Weights of a small GPT-style language model, trained from scratch on English Wikipedia.
Size: 25 layers, width 128, 4 heads of 32 (1 for keys and values), MLP 320 SwiGLU, vocabulary 797, 4.33M parameters.
Architecture: rotary positions, no biases in attention or MLP, untied embeddings, normalized queries and keys.
Training: a variant of SOAP for these matrices, 3681 steps.
Each number is 128 + 24 x the weight over its row's rms, rounded and kept within 0 to 255. Layers, rows and columns count from 0. Numbers have three digits each. The size before them is the row's rms in percent of the matrix's.

# layer 6 MLP gate, 320x128, rms 0.0736, rows 18-54, columns 0-127
100:110105139147152085085132133088107104069175108146095148164152103167186122103120148143128146145145145134147113088167139128123131139093141097108171170159139148138126125149104139121107119128118143104173123082126116143161144152114139142099107150087104096075131131145101130134073121130090140156153178124141135130139120104114135127110134085117100149107115134115132168142132127138140146111141
116:170161162096136121101144183138160122155149144100114144102112111098134100100102126147148134124139149083119089130126121130113140133139107152135110131100164092114116156143092125141136119105163099128141126144090130108130180113165120195142114145177125092090167138136158072142166147134110169152089123117128102126123127095117113124127137167137128098157156127151100112126144122100155160157121
118:087149126159119107096126160128161120130119113126149125135122138131122148152072123164111130135103128162118150126122111102140136153094108106159083117131089095094134084156117150124121060127136126133150117149085144149143139136083148142138123098131115173138134147158131147137152145142174127107133059146094135122152147152141126070146133108129157121110164124181132107118133141151110128116063
106:105174093104154101092143127168127172129145176107149176128119162156132145157147119104090123113130128135093137137120169122119132127102151147101120152142144115129137118100131068140141087123130183082116156147149160150091146134096138124066104158136165118127135128144128139117140100159127144169124127101171153105128111122150158095115118126132119129152145158125127149137145141151074094095122
099:065118165140171139124151143114142149130204134128125092134155166107147153147114143153102122130097090087128165100163115131119105121143135127139134126151155145087127158098134111066147130112166135108098111099103159140114116157131113124172145126076139144129148156159113119139119088155076157111121106166123159128121128115131157083107122124154103113127120130150155119133110114101113136108151
092:160131101122127133104099138132162122141126113126099135119147138126108128159101106106115114146172123131104173182122153142098159148130094094127138150089105123128119151130115133120142143085141122136166099047137131146096152118067119149176129118132146133106100099107117139087070144153116111125162175112114138120156137176142140133151107092128159105108154095141143170088122124122135129127131
098:125137131135112116115143167112111094120180133148123121143101111119161123170111101140125150146150159109126137128148082151148101104126104113134132111094149112142133108116092120140088104137137156185172084166134104112088158160103094090114129168122059113139155156130123145122113148142151156130144162143150121144131107117118162082122102108101146164084158112140079110145102150098123129129134
099:104137117148132132107139112112110175119124125106105108108164141144119157105072158143137134174116138117124138097161097136151131138132109135184174085113142130113101102124123101109103116111131103090128168148115130130150150123078071122129159102138100142117133149146148147141145139134101169103111155164131153153160112135111107113091097154188146093123136102135125180080137146153091123135133
097:112152162152140118084119138111112163146079153147134176128165121130102097152130136139116137143107124146137140136114131106131115139115184120077124162119104074159102114133173144137119136146138156123139126111152141124106148108113109095146146185107093125122153095136130103195129110095136129107121113100134082138097137120092114108106146136095172092105141101132126156141097169146149149093105
095:134093180173130125125113118145161104176123117140175143103160143138187146166093101160161123117137194114132099135108145123112117106111102099136117165141115186141137177074113112117145162105152143162152125120109135136114108129159162117121118160122130183096152107160127164096150161125126134135123105129113133110146089133163140142105149122139147143118134128123118139162115158109140132141127
097:115140127114109105134112115155114140143121115083138118123126152120091152157111149146131144168136127160128139129117108113106155115129167100144113118110130120170075147162102122162131084108113079117115119115107109156167082131140090144103117137131118112104110139111126102077070145117139136089073151127125125156077122107153081112113120112113151108086125098115096123082104163144147079129115
095:145130141129123108127107113114118128140149101139167125105133145128127148155105162107154173152142156113181160164137122109161156089111126116135132118118164128094091138149126115119119095126129122089147125119139134132164106120133125171114124130115131097182129109121128139175131157175132134160162103113124168109133141093137112162110120117112108120137151068080093145100127091037110125136102
114:111133150121100106172114136179128166124175126099120132120120143103127165141129108112127092099125096158111168119160119185135150085150134104101120142119135142164107115150154103187108082094103162149139122124093136127153155152108150163140158147152143116122100171127144145102123118147092156100122118166091136112106134129091141131153164140133104095107136136107136163075139123114157125133107
103:175150095152132117107143098112120097155140150103057135147138125123146161081185102100110113129133122133121127148128133115137143161134142179101097107109126144113113081134138119122127113162121146162090146121130172137152132161102109134170144143186105084087126107116125113146174142139103086127129105130119098130148149090138121116120121167138131130145140140085157127084105158152138119148156
098:149139116145109132164142157150140125123133131109131160112114151129137122166148149142104113155097147088151142128113132117091131107141158125082090131118119104167138102114134109172086105121137133102129096156124133140110105129178132163162113107115108134138111152161121074168153146149169116173117117090120111096132202099122102128137202151120150120119091129142106129095125108141098121164128
093:138120147192133133074130144128159131063137147123115089108145123113146137136127115144106105133136148095129129103152099128161179131099124122126141162120102146091120115088099132162143129155095142131093112154140091114127144144070139149155110129133129099111147108176135122120126151119165144123087121116125107133142117114095174148114126161126115157106168155080173074133115091128143157117123
101:117088131119128144131115186107135142131080131104169105124100129127174123127126172103113152096121105126142156086131149120135090153081139074143117132140146140152147160160094164146111137114134140143163109129114140122114108134087115153164133125130133152164103168132123094125151147091114166121089157155125115151179148133138120134097111112160068140126080113127088097100119130144104127139138
097:123150145112152102099147107139084163189109173140157144095122118130159175134092123135134152207109121124174117123096149100127145150127148128120134120163124170120137099127127188120108118166132129133145146121147140087163122137142107122120161087120158111087119099137125137129140138146116115104134093140119173155116133101140124160090141113109167153121166126138158153095142170121135124106116
085:150137066116111163116123096148122156175123136094122139111123130121113123087130144125151162134110118082144130107095147173114110132154158132144137168095097126099161153122109123153135153131111128166144152142106116142071122103118143139064098126117143171133116166144098149119128065160105097129167109116083137124142112124126207123144158102104144131130125125140136145118107112116119126136118
103:116124094165145148129174134123095105187091117164127132135125099141120149121129148143107156152120137121172125165144148154148089091118116138087124135111136129136170135164148149157133133145143119097148141159143141145073107137124123124108117134116092142117151112151138133178154121153099113105117115094043124096130158110132091130116109125107131109076128159128140119125113112090165111138183
102:157096148163134156127117140112134153093146161153140143126090103114138147166153145131127073132096139103140078156157128159080143119140176135138101120110126084145119116097133098110161125114132143153151119137134126128156116133106132108127133113125105114140159125130159157121117158103101125118108096161126152119153081151179177110112126156119143175152138151106162102166134112157157142160187
102:110078124125117118133155148113097163134130137091128112196147134130115121181128126147143162114129143156102176142116129100141143129086127110113126092133084123081133154136128094133070132149135138090137138124129143147122118149123119136155146091125116097099166160142111129143157154141161135116175100149103122131112117156134078186133140129145097155160120099157124146165123109178130141087118
099:142106093174125154109124125161140106075135139135125130168094056147121165164158096098141098109110163112101151117155108109114091108135119133097136147145132145148128131154133081128148167129107138131138114090150138102147085141122119123101142099175116144121118156159120135104142161077109154081107100138156135108131128133182126128098133122112137152090107133140111138108117085119154103109109
115:129184132119161128125177150170115111097131157121120125136131157152108166114124114151100119141136128104119092098134129140128122133126157100143144086102151110168140128094126120130149140142062153130076132153144144101105103105065106127140132174127116134144124114148110111111154128107118141088135115105164080171146126155167145087096142167165105177142137172145136138138126114155123110129118
097:150184122165140151102138137137104074137152159074128088103120130157111129134067104126126166123165159166117093119124156112117127150131152150098128128137142090134157108109078129126163130117133112095085139148114108098094125169087148108159175124143135123113135126151139119135161126138120137143098082122093142123126152126127089142152116111134114132165112158154115157162111094113149152105109
097:112094133126125098151163128107089115092153125149130119115126130128170098150126162127085132116117114116130185123097177152128079134109117077139164116133123120129139123128137158145113134116140133088124151148123118091122133074132132118135131138099160112111071137118171114115144155093081145139137106179124072148119117137148126127126102151119124118155201157154091134100138099128154125097103
104:106165086165155172084136167125142100089117085098143102110183111106141086145104154109098133122124116143117133117135117105129137143151128141130146099082128120143119139102078169158080136088103102124141145141127172099157148129116128157142135124133120143128137104123175113123109151107122155141116161142122127141129143151131115116129134115105127159122048126121186126127120103180134103136138
117:137069115114129119149132115155131162120107149224153129126100106117153150110121168141067107103124121104169152093138122130137134161120128140144172127146128131111137111106097114137098113102120159143126095129137140117142134109150180147116115137156128153099158139087165185127106136118174122111128096125101096095140114118170188092109123117134135120142134150106112138132113133116114155130115
092:147159153152134099172118155144151110136152126146124152128125159125117087104155106116125102127138092094154124131158140093117139082176144097107097156174115126101147141156144155149133114111081127157124109121067117119165131121159120176151144107154176130135135143084128107112148162146148122087124120160129129152077137142113088119161084124135115131123134095131094127094127126106168148153134
092:122101116086118143149137102095146114167144127142154118073110084108129163149147135140169152142138166117149148090151133106129135110118115151146137108100098117130095175126095137110099156132116121111131127147137120138129125107155117167111111122159180126127130144103124142116109098116174116182137166114137118122082119131153150128100067104100088172126153153166102152155130166126117080107131
101:168119131175131191135138146151137113084136101140122110153083119107148151136147147103122141113111148146145129122120125139121126117138110100120130179163160119138135100107088121140114097121099148110119114142132111137185188137155118089125153096084113155154127123180088145123143149103119147108125105120156093154122176152145178121110150096124134084104140100121137159156127100121171110123138
107:108136114177140188093139121125120154102147121163149113116159155135154117131132117110162111123126114127127095118111130106122170131113140110152065148117118136135189138152124122110147133082058101127126068140103123118127146096098134135139169142169086153113167131137095115128110150162161121106130138138108124137130136122108143152124097112127142165128103134126106100136151079134161153092170
097:131115106154086099171108095120092130107117120116122098121144089162140167101109131162100141148111133126150089133088110173141149145163167108098161152142111130155117116103142146141190162120131139078127140115137089147127133115138139167120123102167125123129141127122079113141125115171170151121093089121139116075098137135133112149166118120147156143116109138114098131084150170154125150134129
109:160115117110133102132130092132134113086111087129164120128160166091120165165094166127152089125109149137078130103165144149181131099155143182150105100136100139112141139158124108127126131112179166113125156134115133138114134128118111125115179118084129139116144094077133162129132145139162133135113127150140157140146130156125186103140125118164125166164164115095138145118155100142116103134130
111:168133139114130055137111102152136125177131108135127136107136130128089104119109156129134124104119125112125120159091102101099168168136136119116097120125162092131150105143110134103136123069150119146154123087129138181123128141104149066109116158125119138094149156151101189127124111125088109130126135149142105150156157105099110090115133143114088131083130175111129102102132140109132130109089
105:126177139100125145154126121105124101153112142137115171166136153139124089099132141159106107138134135149144122122144145154111098168152153133111125184142117128106152122116122147158108105101104140133127128128100102159113131092132102158126118174109120117094141093157129171118153141173129084099118140172152145141131129202167129088157095155135133107141164118156114165168145120104139151095100
104:139196117117099120091155167138098137139105124156091105104097144095127087098113085121163089098063137142117112114140139102117083117138128129151117121170118131113147154114109093120118103092086127160139103112105133081102116104148147093154116094159136112141121136153110116130113108147134132171142148129132153119125129145117129120138157150137095117095098133139088097142120069117096148153114
# layer 6 MLP up, 320x128, rms 0.0736, rows 18-53, columns 0-127
095:134114124130153121131130140096145091132126145186101143165109132126107114104120133151171129146138139130126101120108100098136113138104157127155134133129125151131130104144094141117144087168187121128143126129177144149160140124191111127111110114117149118133217156172118120112136143112155125110170162093125134148140089072125117126133188128094095109141142130158105152133135130134136177135106
122:113111105108122087119150087150095120139142142183128073101119126143144081123133143129137111116153127176114157122105126134130079140115165172117142117144125126139154142136122124134157136135127114159111126135105153154101122129130135093098146154125138134129123146149126145095060094123130064099130153093101122164131150124150070115109115141144126108139099184146114158159122116199144132114141
097:206135103128117137106117114137125113127153119088081110105109145094137152107108146076151149121140147136117105169123138123136119095109136147128155145141117112100089145139132110171159120139143118112100122161112086145099142170133153127138144103114128120109119164121115124073110175130082148101150121124145065110116105139123166128124098154168105094141141167137113120190149123147128136111137
107:114118143134126135121146122115106125132157124164106104113139074171128139121130106146144167109101114162167105114152105117209136119140146099142172123120111125095134150121145134150101119122167102131076093128137103124155137094190114146130126094074145113114085123142154118111130092106106122164133163150108128127127114133152123156077124110115133101143124110139130116080108099111130095165088
102:124125141113109104149111134126116086115108127086175158092158155123110099125102126100141121136145111095118133100119126101128101119151124157141131110115118100149146127135089142117142196140123145150106141128130151110098129131103136111166160163122129161122125151103089120091086093156132133163140178144146112152122145122117091118115071112152124155175069126078121122094091093121134158124164
081:108109118157136119110169129152116174137123148136167119121135105112113153113144118132149074120094168106119110108165114120148111126131104140148094078131142113123109179162133140162141139143120138132140157173131133120159119148136156137079138116141134098162182115131162114172149146123118149119112065107100103137113134095080153155097105112095118162148077133153107093116153142139104125099110
095:134094144119161129169142081141125124115076115138161166087104140185085109123146136127139118106134117127111097147129123152139126142137115117113128118173140152121153137125128117116187136097115131133085143139105096125130107146117149132086079135118178137138124099139115160147162130081121099099189138137097121165116115200140100115133098134146142124140096109100112154150155102115114102119130
096:125117124133114129137080099119159122097131116151118119101147171084127133112154119125183101116140180144120126144151137109115138075111135107101121159152175143118148140172125112143129079089177130122110144152148156116111119158134176131108112125135146119152136075149187113127098178111107134129146116101151134127134077136129181120134142093116144149119102145141179113108103141115152117123149
100:124121129112113127109098149170100148140105076108139119113132081072128085145119119138148119109066179119145132164096110145144146116142112154136116118093115132149125140123140152122134110136126158111108169152076165134115140152201136122146114095142102151144132104120117096133153165070130123134116118096114149121090118092101147099115156153111128097139118078134130106131150148153099131147149
091:134137139114105172176151097123106146151129128130165114112099108150116100160131136166129123152139101103103094128122149114158149097164143140129152134126118134123167126113139142118111091117137114133123155153143080090093112139138158104110101074159141186129132182129146142125154116122149134163146106136091107098172135138134163173112111137182142143093151096172130108151120128138153129087098
090:145158140129113139106132148101099133143144094151124170138155106116067107104095091134126142077092148121120133085113138114149120179111125141128146151148086158125143135116120138123154112116066096136153086176162133180090123124150122126103105147085114102130158140179105133119128127139092148116144105109167142127124136154135100171160145116126166122116099143127125112145154154133132116110087
093:151161095163129127142185143130126113151169115168099129126122136153129115149131110125131135102089134168123134104186115128118097096133077126122152139171088144133105155172162143128110155083150137151099124142116119107158150140141114093164117142133134108134147126124114141216166151135112102153122138161160161121110110119119091098120124108124110130100138127135122165121076136141094108140128
100:146112147144139179094110120140130116157111139119122152112155128133120163130141098142092140114154101122171088140127127118071139182059118155138087131139092118136107122104132120090129063123141154153123124119167148097080087106118068106150143096105115143082151117136113154112140140098137130121126153075089108126143138116148165132094106109132126155126133159128110120126152138128122126132121
101:108149116115112094149100105140088156117112128116106121146124141161149136110140129148132120144150124138130143132163138148106144143154136181113148159161131130129090135116141075136106118086145100163116127130159126079108099163121104059118117126135156142110093197097157146149114107133097100154138111132161133128133142117067170121132132086109118085149113097125076129099153124105099117133117
101:119158090163114145121183120095138142158126156131126158121115140102136102089181153103129128133142108105176140155126127119085135115166123111095109120139128093114107090137125108149153098131101127110095124105135113150126063152165133149099073115118142163120100155166107109106158104161152114172135127123153133089131178107099131147142162154137111107109121122139134120095127092102097122144134
103:094115125107148131151136142145110135170145099146174123143111120134154130148104114098120144133114122135104166195140134096127104113145095081128101124137131093156162120130122144133144110137123131139182168131158181145143125151143117117127164093128115121153118131092136104120075125152110115123137103150158134130090080118134109101139111107172123097126081131176153177087124112096130077128107
096:131130142155116143119105137085098164097125156103139144113172160091130158141145107107115122148069133120133108097108127122109115150151114092149136135146121131142123117141147121137121125122121115116136123127082112161144102112171103131107155113134158120170126116160120102158152171163139098102123068171133174182147135106142117121118090114162106140133116108167148085126146152171086100135175
109:132106075129147129145120137157143104116123131145145113104150121119137107159138130112104124107171110147136145141097135131128115124113143066189088130110081081102150115125089131181114134140135122142095147143117097169080108101162108151156099105069097124107120138099140121113153115134135099120149134115099100087148146086124103144153168142145151106158146121116157115105115133160141167149138
095:101146111110134152148122121120134141109093114133130168125091175181101120171117125109153143156148151152135140147203122181091150108168170142141079109104130129108116137092125062099148110098139119115131147119101109119125117107150129126149112147130136154140138117190120147115163153132142138153104141144107135141103155119094115136103165144123116141121079140139118136101102133159145173127140
101:107119137099103102121154140172126151097125137131139096082111109112147109108165147103104160135152129143149129110122159089098148117098136117097136070127091111162091103085129061141163130127094125137176120090133115093145128145071128113120126082150129136128105137122103119136080106089148149123104139132166121108098105131124126076141137157148113143131144103112110128128123128154143147100087
087:125129120126166114134122148131177137141124092125140136112149100099134108166131138091147134153126118134136141166185136115146175127144112089152184203112159099131159115161161119134147162130121147123160114145146151137152090158197161125112154137126114104123157116092112115163153175091089156143151092139121105109109130141136132134107093153156129134135115138152125115124107156137124112142157
097:103096143132137081132117155137135121095092123129139120150182106135152118145166135148152175110090116151108122111179157131112173135114119091094134131153161129134141104143168078141132113134141112121100126120134167148120085146118140100136141116133164117096121185147126132141183138126118092128163126139144154167104072142165128132125111140118133176161093086104137169120146125141116115119124
103:106128111160116137097130119121113136132143143101123143099113095137136154152156139140152131085111123116158152128164148087119139118142140163109155147156139117152135110131129091128092110153070117145124145112145140128122084141092162078095110129132117143128064132121119135094108164089112149079121155137101120098094159060140125170070141147147136147138076138107091123129143137117118098129136
108:094098154095109131155115099131105156124071106133130139102137136162114103109126122137083097143129137130072104116139174120106121107158139166141139162146134122143118103099124167086117131080144149161110125147117157147091145149133097098141128183141104129139133143131143138145125080171142103118088095110094156112139128151081163102148122153126173142147129111151092120147127159150165144142120
110:132161159152094095122111124116147124111118133158086097169113103121150100151098110131124145132129157148105140127091144088185156133135162142148160132129112078116150130108166170110137153146121136132176127079109127134149120152086125131149082103126115132151103102141107141138121083100064140110115092141163154129166091147140122092120126135082091102153133123111123159141101137128108123129132
100:114118133137150106148125114129126109153117119137104168121121172163133088127104133162100119135200175124113105107095099108142095118140131108099152115114101106140117141137118143159095108116152100111158087161115137109151117073128115133144082119129103119082118135121134129147104159163120161134138114147160118102129145155129116135116129137126130103099206201121120124092091125116161127108103
100:152152189142091172130135110136155151178115157171132141191149130106119124073101142097155096125134126103120160117122139127142117123121136136136128121122117095136107149128121113153117167115160121142136128089116126106112158128121138136096137150114157148101151142140178089109085081148096091129155125094106136121076079116102138104119136125099108106156121081123114109134096153115153156117107
113:129105131145093122129125175081113156144153106151125124184112124141119129139130133107175143173083134114094123086123138144115127129094104127155157107096086162164194149135127090098100149089101123104132103130138104139083139110103109132148100138096124128128120131096148105098101105137091145147151114117149174137141138153140148122147143100101103136140080115115142155134090117093104124118163
098:130112155157135123116111135114129107103155122185124148118089163103135121085128141100096080134139100140121115136193174142114146103152110098113126125141163116098118128111135131168157129075100121148154151100099129082128130153149128150077124127145156123109142146123141156105153117155127135110098132149112089122152098141108131146156166146160164136121112114114132150127051130131167135089116
089:135137105084091158123165170144169103084127126134166099105141084135151155166161151098125116115151129152116166127163124132183104131160155143144174133149121143123124108147127131158142135194143125133164161109124169120133134145153154112151138126143139127101118105113105150108093148190163134172132124180114116118109102117134106145150163113141133167124112111107102128132112152119119146137113
100:120140158161142042134109132131148122130122158130132109104117114135136149125122104142082118175132127125139161156109103094110123147103149113109102042146116102146132165123123132119115076092093121120120122121094137173091080151150131122101124109106154110125110123160153130142157136141106097125125129156123172087124147180130107089111117158124142166120135140133110127133128094111093144106136
104:105120120116145089160141115121114131071118119089107105078143113145123119090100134158151117147166138136128112126138141112121123119095156128166067130088158119123121119124098143100180119134139120140129138101123095142143116128107162060135077153132140129102122117087142144122144136092108151142077131116155178103117128106126143153155152158118148094081112140156134156170127112108087144143116
097:126108110111152097152155104150135141155112126156161156118161142135119074145107166127090158143176123114114129109157104167141149152138108138106145118110150083073143177140120139158142165137169146109099144094166127125139150160125124119172137134152101118100132139118097160099134079136103130115124096145116120181141109145139116128132103158090112158107156150073103118124091138145125133117118
103:153151139186138117105193129149107113139118154105131159146161071129139151119140154091155103141138114136119182121155093101148111106129104109125113122147144124145146118099124129128184113127111133110105093081133139123173173145122116142095118111126135123103126133120149132149142135106095120097109149168132096130144122136158096153142151165096109108152168131066158124122117118128125181126170
103:130141147112135105133153146139156146125109113114098122166131151126142103099142155114121138110132168120138121162108124131157079140130117136164156128138105114110131117159095148120134125111126105135130166052126149151123099142137172090082097130137112097073173095157104168146131120120097096133110084131166162131114133121135137098121097147083108129102112163120109131213121146126145124145132
107:140131120127147152164104143142126121140127129108173128085164119132144127121122129091114158112097144143132136120120127096124124135137133167143108094140126121114144174094126145142102102114167117119109093134137176188117139132179118124101129079120131127164143134172071096126162134154182094153115140088083154169102138133167145133194117123113106115116145121098146168147151134131137101125139
# layer 6 MLP down (transposed), 320x128, rms 0.0736, rows 18-53, columns 0-127
097:150145130156128145142110117086134130102143132122106081163099140119144137108081091143136120129120127130126148150121146146152123127175072148088109099103160108070152135166195113096174118133144107099160136114108132108115160137153120150120116121088126124137137171174114121159130135111161094135130153102136115143112143091168115152165128152129145119104163113112118104152120106145143124158073
119:110138135123118098107135131146164097121146132120083083101147131130156097133129165098090137139141139167126156149116109135151119110096186146151116114156129150112110136168132130122177144149142098146132111167150171126124076147097155130087148137122125137147118163145154154125093138127145086116207138093134106136143115164160090152100112135109130095153138158143104129129117145146099127091159
105:111176123139120127130149151152165142170126160165118150172088105140154164119091098124117116099127133129155147094165182148105138140159108114097130148114146081175112122105101127143153127141113120133124112127130102175140132184160114088128132107094107114128108123136144130120103132105133156079110122123112110144150154107153135124142139098175091150150129088112151129110107124098133111064145
103:182146148095086158130120146124116164111148097124140115124152081108114118129088154108103166106139114130150129085086085093162106133111184120109103096150145153099141141110118123108107126108098121159110113090106114099146118093099129119136134139118148137121158137118072121110144167167105117137156075143121171170107123162119105137113103124141168119142114110160131132141126098150114137138099
100:134164091118134092158133051151142108116121110160120111159103148143158154097164119110103151120132139112104096161119166136136116120129148094152147156130119094165097084142140091156138118130124115144149106135129120142106138120123152164109127115186142116137088107112138132170113124083136136153104141107159114140094108110115151118130145128155130129113151078121091105111157113185092162129090
083:144140093131133117114104107117102129163139172123149120095154149106099136106112134139106118176102119076085139176112143142131115108087106125162101151137099093111120140140120157168151171112126140106172122136141101137142098141093107124152080124126121093101097164122117152126119147117132134129145118121118131097135181084110166133154070104086127135124133105141156128115115127192134138093147
099:113127109155113131154088127133091139178128155151131127119136123088115135107125159130151098145137120109134116139099132093103157113105149140101108134142115164129137117087093131140110078139137144124139092103142160156129074142097138131103077148150120130118132128079109120108121135082110131136118135098099102151105172119104171092158130125126088088173164101108134094115116155130143142172187
093:127123135104121093119151104121118125151150140140149079104158132106145108144112104104131129154128107088139143106087112099124157132109118171141145146101119143156143111102120181089128128146137139146120160134114082145134157151123104154125163109095104134124084121144096181120165095094119116087114126175170097105123089126104113118121151080135110140169169131167125109138145069100127108141125
098:157130136129165119143125167150141136134104111150155120131128105153132124130127103146147158109092142168078145079127130149129075137153115147129129143119116101101116124139220158123148138141133117160161110142126159160119133109141137130109119131073147110110118140125113117173101162080105170106128064110152112166125105110087119160143153123125122116110097103095134155125138114109122143094157
096:117156132115086138155153145177102127135127134146147117132102130158125091116142185078127135166162152148126092134146113133119137125127118080150112166182121138132133129078136101098137093174133130098151135129128168119165155173114156137150133142166164136067140126159144110121125130153151118153129096105125128137133147121119153134100124139097126159107073118109144091122150122183116115133104
095:151133140069144116099151117116150162164077159137175127157080159133125149102143158130121110166158135130176165119105097151123139140131136104131129133168124141128129107124099159151128115160104141132110114091121137163120126180124091134109129091102147084087152139123152133112085117137129132114105146132122119141149106131136113122092150140132128110106109080124137143170124200156127139088095
090:140105145088131101138110172137130131106116189109166133126137148156153145160113108135101163109068103140143115157110089112121149112100125128089106107099133131130116106077100112138146126166086094085103105110148130152146119102112110145130123101136144132102173107140104126087116148151135141164124152109108139116134126116114106156071121123136101147156122118132156129171169117063143140097142
102:099116171136134104152127138130116107105154142136148153138142124121154124165150118118143091125135109151159149127138080192117159082148157119118122135114123148180112082116114120183108098117121187148163145138127182101108168151093100141122179099154136141084135158153130120104126126152098122110110127137135138096111160157123139133140130126114099139083163112128157147118154125149133150096153
103:158133109192132129121154152068127135116152130107060166119166101064149141151133168107129103126188122107109148163114153156114133153117147094105112118121124128111111110155097095139137122132132134159161143120142144137120110095128121167142146135136130130118164163123144122125095157156140127115134126094128098146170108148121089124131162180110148112116154122129134146157088116156164105111124
092:119126111115083168124119160160169101105110121141168130126128129125107166150121130093159064127164119162172103151187152115109115108089119117138117126161138177104173121091145146150131131105099117140113136171158109157124169144116127166098126141107150165141144137094129091144144098107134104135149157097072117124117116097118142118162122125157129091119115129117151095118132120150104121132129
098:118157115162109143114139123168150129156109122151151188134172149107092142129106138149127100152142149158129141133129115150164129105136104137090128105133136114141135109087077130148150071149131128120148164137146116140089126145106147150160146113143097085134115158109109123153119168145141200112115084127170140129139136164138148143140070119170137100080133126129109111134115128106143077119131
096:125166106138129114113116090129109155118164101147140122122139133139063162113153125129150118169138151119133110175124160098124128099179103091111136104139127132138119098114134161133137131112172126136125105093134115123133118124156143097115146155144138092118169155165133113149077126154164100140149076108070133108106151119090107151146157187125172134096139137144145107153111117158110156122104
110:126073105112186126183114121146156113167112133160145061099110137139167130139146150123127128117119142151119130101077151124156118134142148122184120158131092111126092131119101128153153120127146147112143142110099103160143158143129144161122107106099121109082108157132116099121138091185117117118109132124099105122149123078114128136192141151092130121153098119120139125127123150132153174122140
099:121111080085098161097151154130173120134142165115124124120104158157112124128084093151148142188084133092144146150121148161095129137154182114132107152151101135095139123124164123141164095108120103123135125131108130128058139105146166119077106133107148120135107143151137127123136120138131146141166134126088146112112151128131159148087168140130117154117142174136122085110140139111164155137134
104:150119118158124119115136113117156141124111118088123085109150104097104150097112132164098095097118130113114124159144099160144145056164162116109140138120122127149135113147131099162109113137121094177135108106155117089127114118122103149120105091069145143172132105102139163115142154147092115120143132087110118104168138161108103122150106134134100081116178149070117107129158114147113130123123
098:100143137109133115118121174124086135134133094115151152126162100122122123144107145137131198141124144171105155080095121108184119116151069136088127133106097141122117127149114124165120139147112105134128149111158125150130147139173130122127138151170128124169160112140113144122173104124131106122129116094111128108114160170116073117127116126096095088091133132114079091125126109142100087141091
096:150110130115121180135156089114100139134134108100148063114136118137084158100159112156110132134150143155175089138134109115094120141133083129149078141119073147150125114104133161118127137083160109129132138123106068054119120128163132154156093127125093150100144124131130162130120127126135119133153178123114108170130145125118139101127163116116142131118133140122111150149118156088156126106155
107:134159120114120088086103112145130130115120140118164134119134106114112099130093144184118129098167102131158142082101112143125145083126138139096119113140090125167105141123154130118146086126134125103120122108151146112133117158150140138095121162144121123168090120111119155106124101116095116091110130127075176114128130076204106147078136083142087145131124153126146112129166105117126099142150
104:075080184151115112107133120145133087150148120135159077130141124161125152125102129126098131115128148121087145127136162113116137142131141134143127146123106102163190108150129127128158135110112138140130045161129115158101115163150141127127090098131144121136161110143184111105111119140134113107091116119113107108129135154123148143126128127139091197147096116104144095126147161100116104122087
109:104118161164085071167116126150134126111129154168091114137145145118172158128135137114165119123148129125117140154115105138142161187120144116114133163128089116142132156137132186144124139135134151095117110115110160138133161108141101143154112096113169136154138135118111171119094103081112140091162130102126124108136083157158124126092173155114112156130126099102150155125102091105117149091147
097:128106100139090139141119090118151138155113116128105150098135091140190128155112163090142102147141096120120170114124158145095118128114106107107173136160109068135126092127115137120119154149122158086120144158112099170125144112168133113085111135127119093164084122154168153103148116123105155141118063135142165138133137132146154132098125117119127100116158153153104104110154144102093117137152
101:133153143157108106136125144118131143127109131163080135178148131115138123147128137165103109145197122100134144116106115165132141108110145142159106149125139118161132137105100141179097141130156143143168129114101140143071123097108082129115142093090144140109130126130131104115094083156129140104135137083128115157084099136154175096140147148091113113145118060143139120093119103103152108114107
108:105122111148110119093106130135123130139138124091163109122142139150111096127090122148182125126114166125102090134147197108143127082148134163107144139115134167130156114162145123133179166136122102101123137139155089143176127165121102158140147150141106092164133098130094099133134116119118096125121147126104140160111109152124076171097145107130129114071128118141162153125160121143161095143154
098:136103098138129134167079128115106157077123149140105138151128141138110140077101141115123094158123114148133109125152119155150111161072125143153095130111150131145106144128127119118139146127182114160142083113099145081143158110149109129087101137098178115108107101116132135124165140086134126093128085134145080144152140085104160155132164116150134127142107138191142131126109117156100109140144
094:114141130161162121127164136158144114138145146139120117145144147142106109123128116150143108115122122118148134128101150146100131097109109083133095148154143136107093099080111105088146102118105121103145109182145162086117150148093115127113161126125102143129148140114182093137117109108116144108153094128147103091170122098105113110124105208147144077139199153135139104130128138103130112099155
101:127089138144089099093148172101125129123122109178101132144109146140102116128139093102127173140085123112158147126095124140127083163167137143138081106153146112112132130121130095131129080186131134108139133163178148146117131113120110126132119097154077131104171138128099165151101138152111126103123138073155122102145104095118150125134138130111148109099143123148188131124122075125120133109141
103:138126153079106094106111151072054137106150161094088150091103109131125106138142089146100086122144109144131130136142166137142095165149140119127109153137136099144124106138097103140133124127158174152119092112177108129142101142104146100124065161125106144129098144117140116124134129142169124118122126148126123133158103086140137133133106134182139134177140135154138158125106172136157124124130
097:118140148125127125116149083139153125139125141131145156133130153113128098135144157140110113179164151114151148140131096181138135144105076144160150138119176114137112130108088137145126123116096190105075151158100125112163128133157085106093130111111120088137102094114116134162159118137122117082094155122156133134143133103146138118138144124118117137156144144082104109111060152112140088119081
103:181071120099134105113156134152122120128148102108127167138127144157132097138101128116119130133095142138133149133125118137112107125061095142103137112137184119105129152122171166130103185124126103173116154096152124131114157138137115131145165136109167134163133095136126095098125108083066104126149118159098147126121126118170138111179138118139122097105100130116097133164102126147134149162120
106:129087159154118130161106143115172127143128107108121137121139125132105090125148140117157136151161123108152129165130132139151161151109146137132118111183149082140179139105102121089123146149153125098127117134090181144084123134120137092146099131137118094091165129141126142096115107122113135158133127155087135124102183173093145082091092136163125137080139105138100131113115113109089143132166
106:140183087095126138172144158110108113106115134080150161108144095123147158138137149097088185098112126128109134104102097120168161099126112171142146137140147137146119150149168116154144117112139093114128130167145160121155147117167143117108163104118094119130119141116105144117151153157144124137122186154118130138103146143120100102134155113142123137127137146056149151113154093144126093130166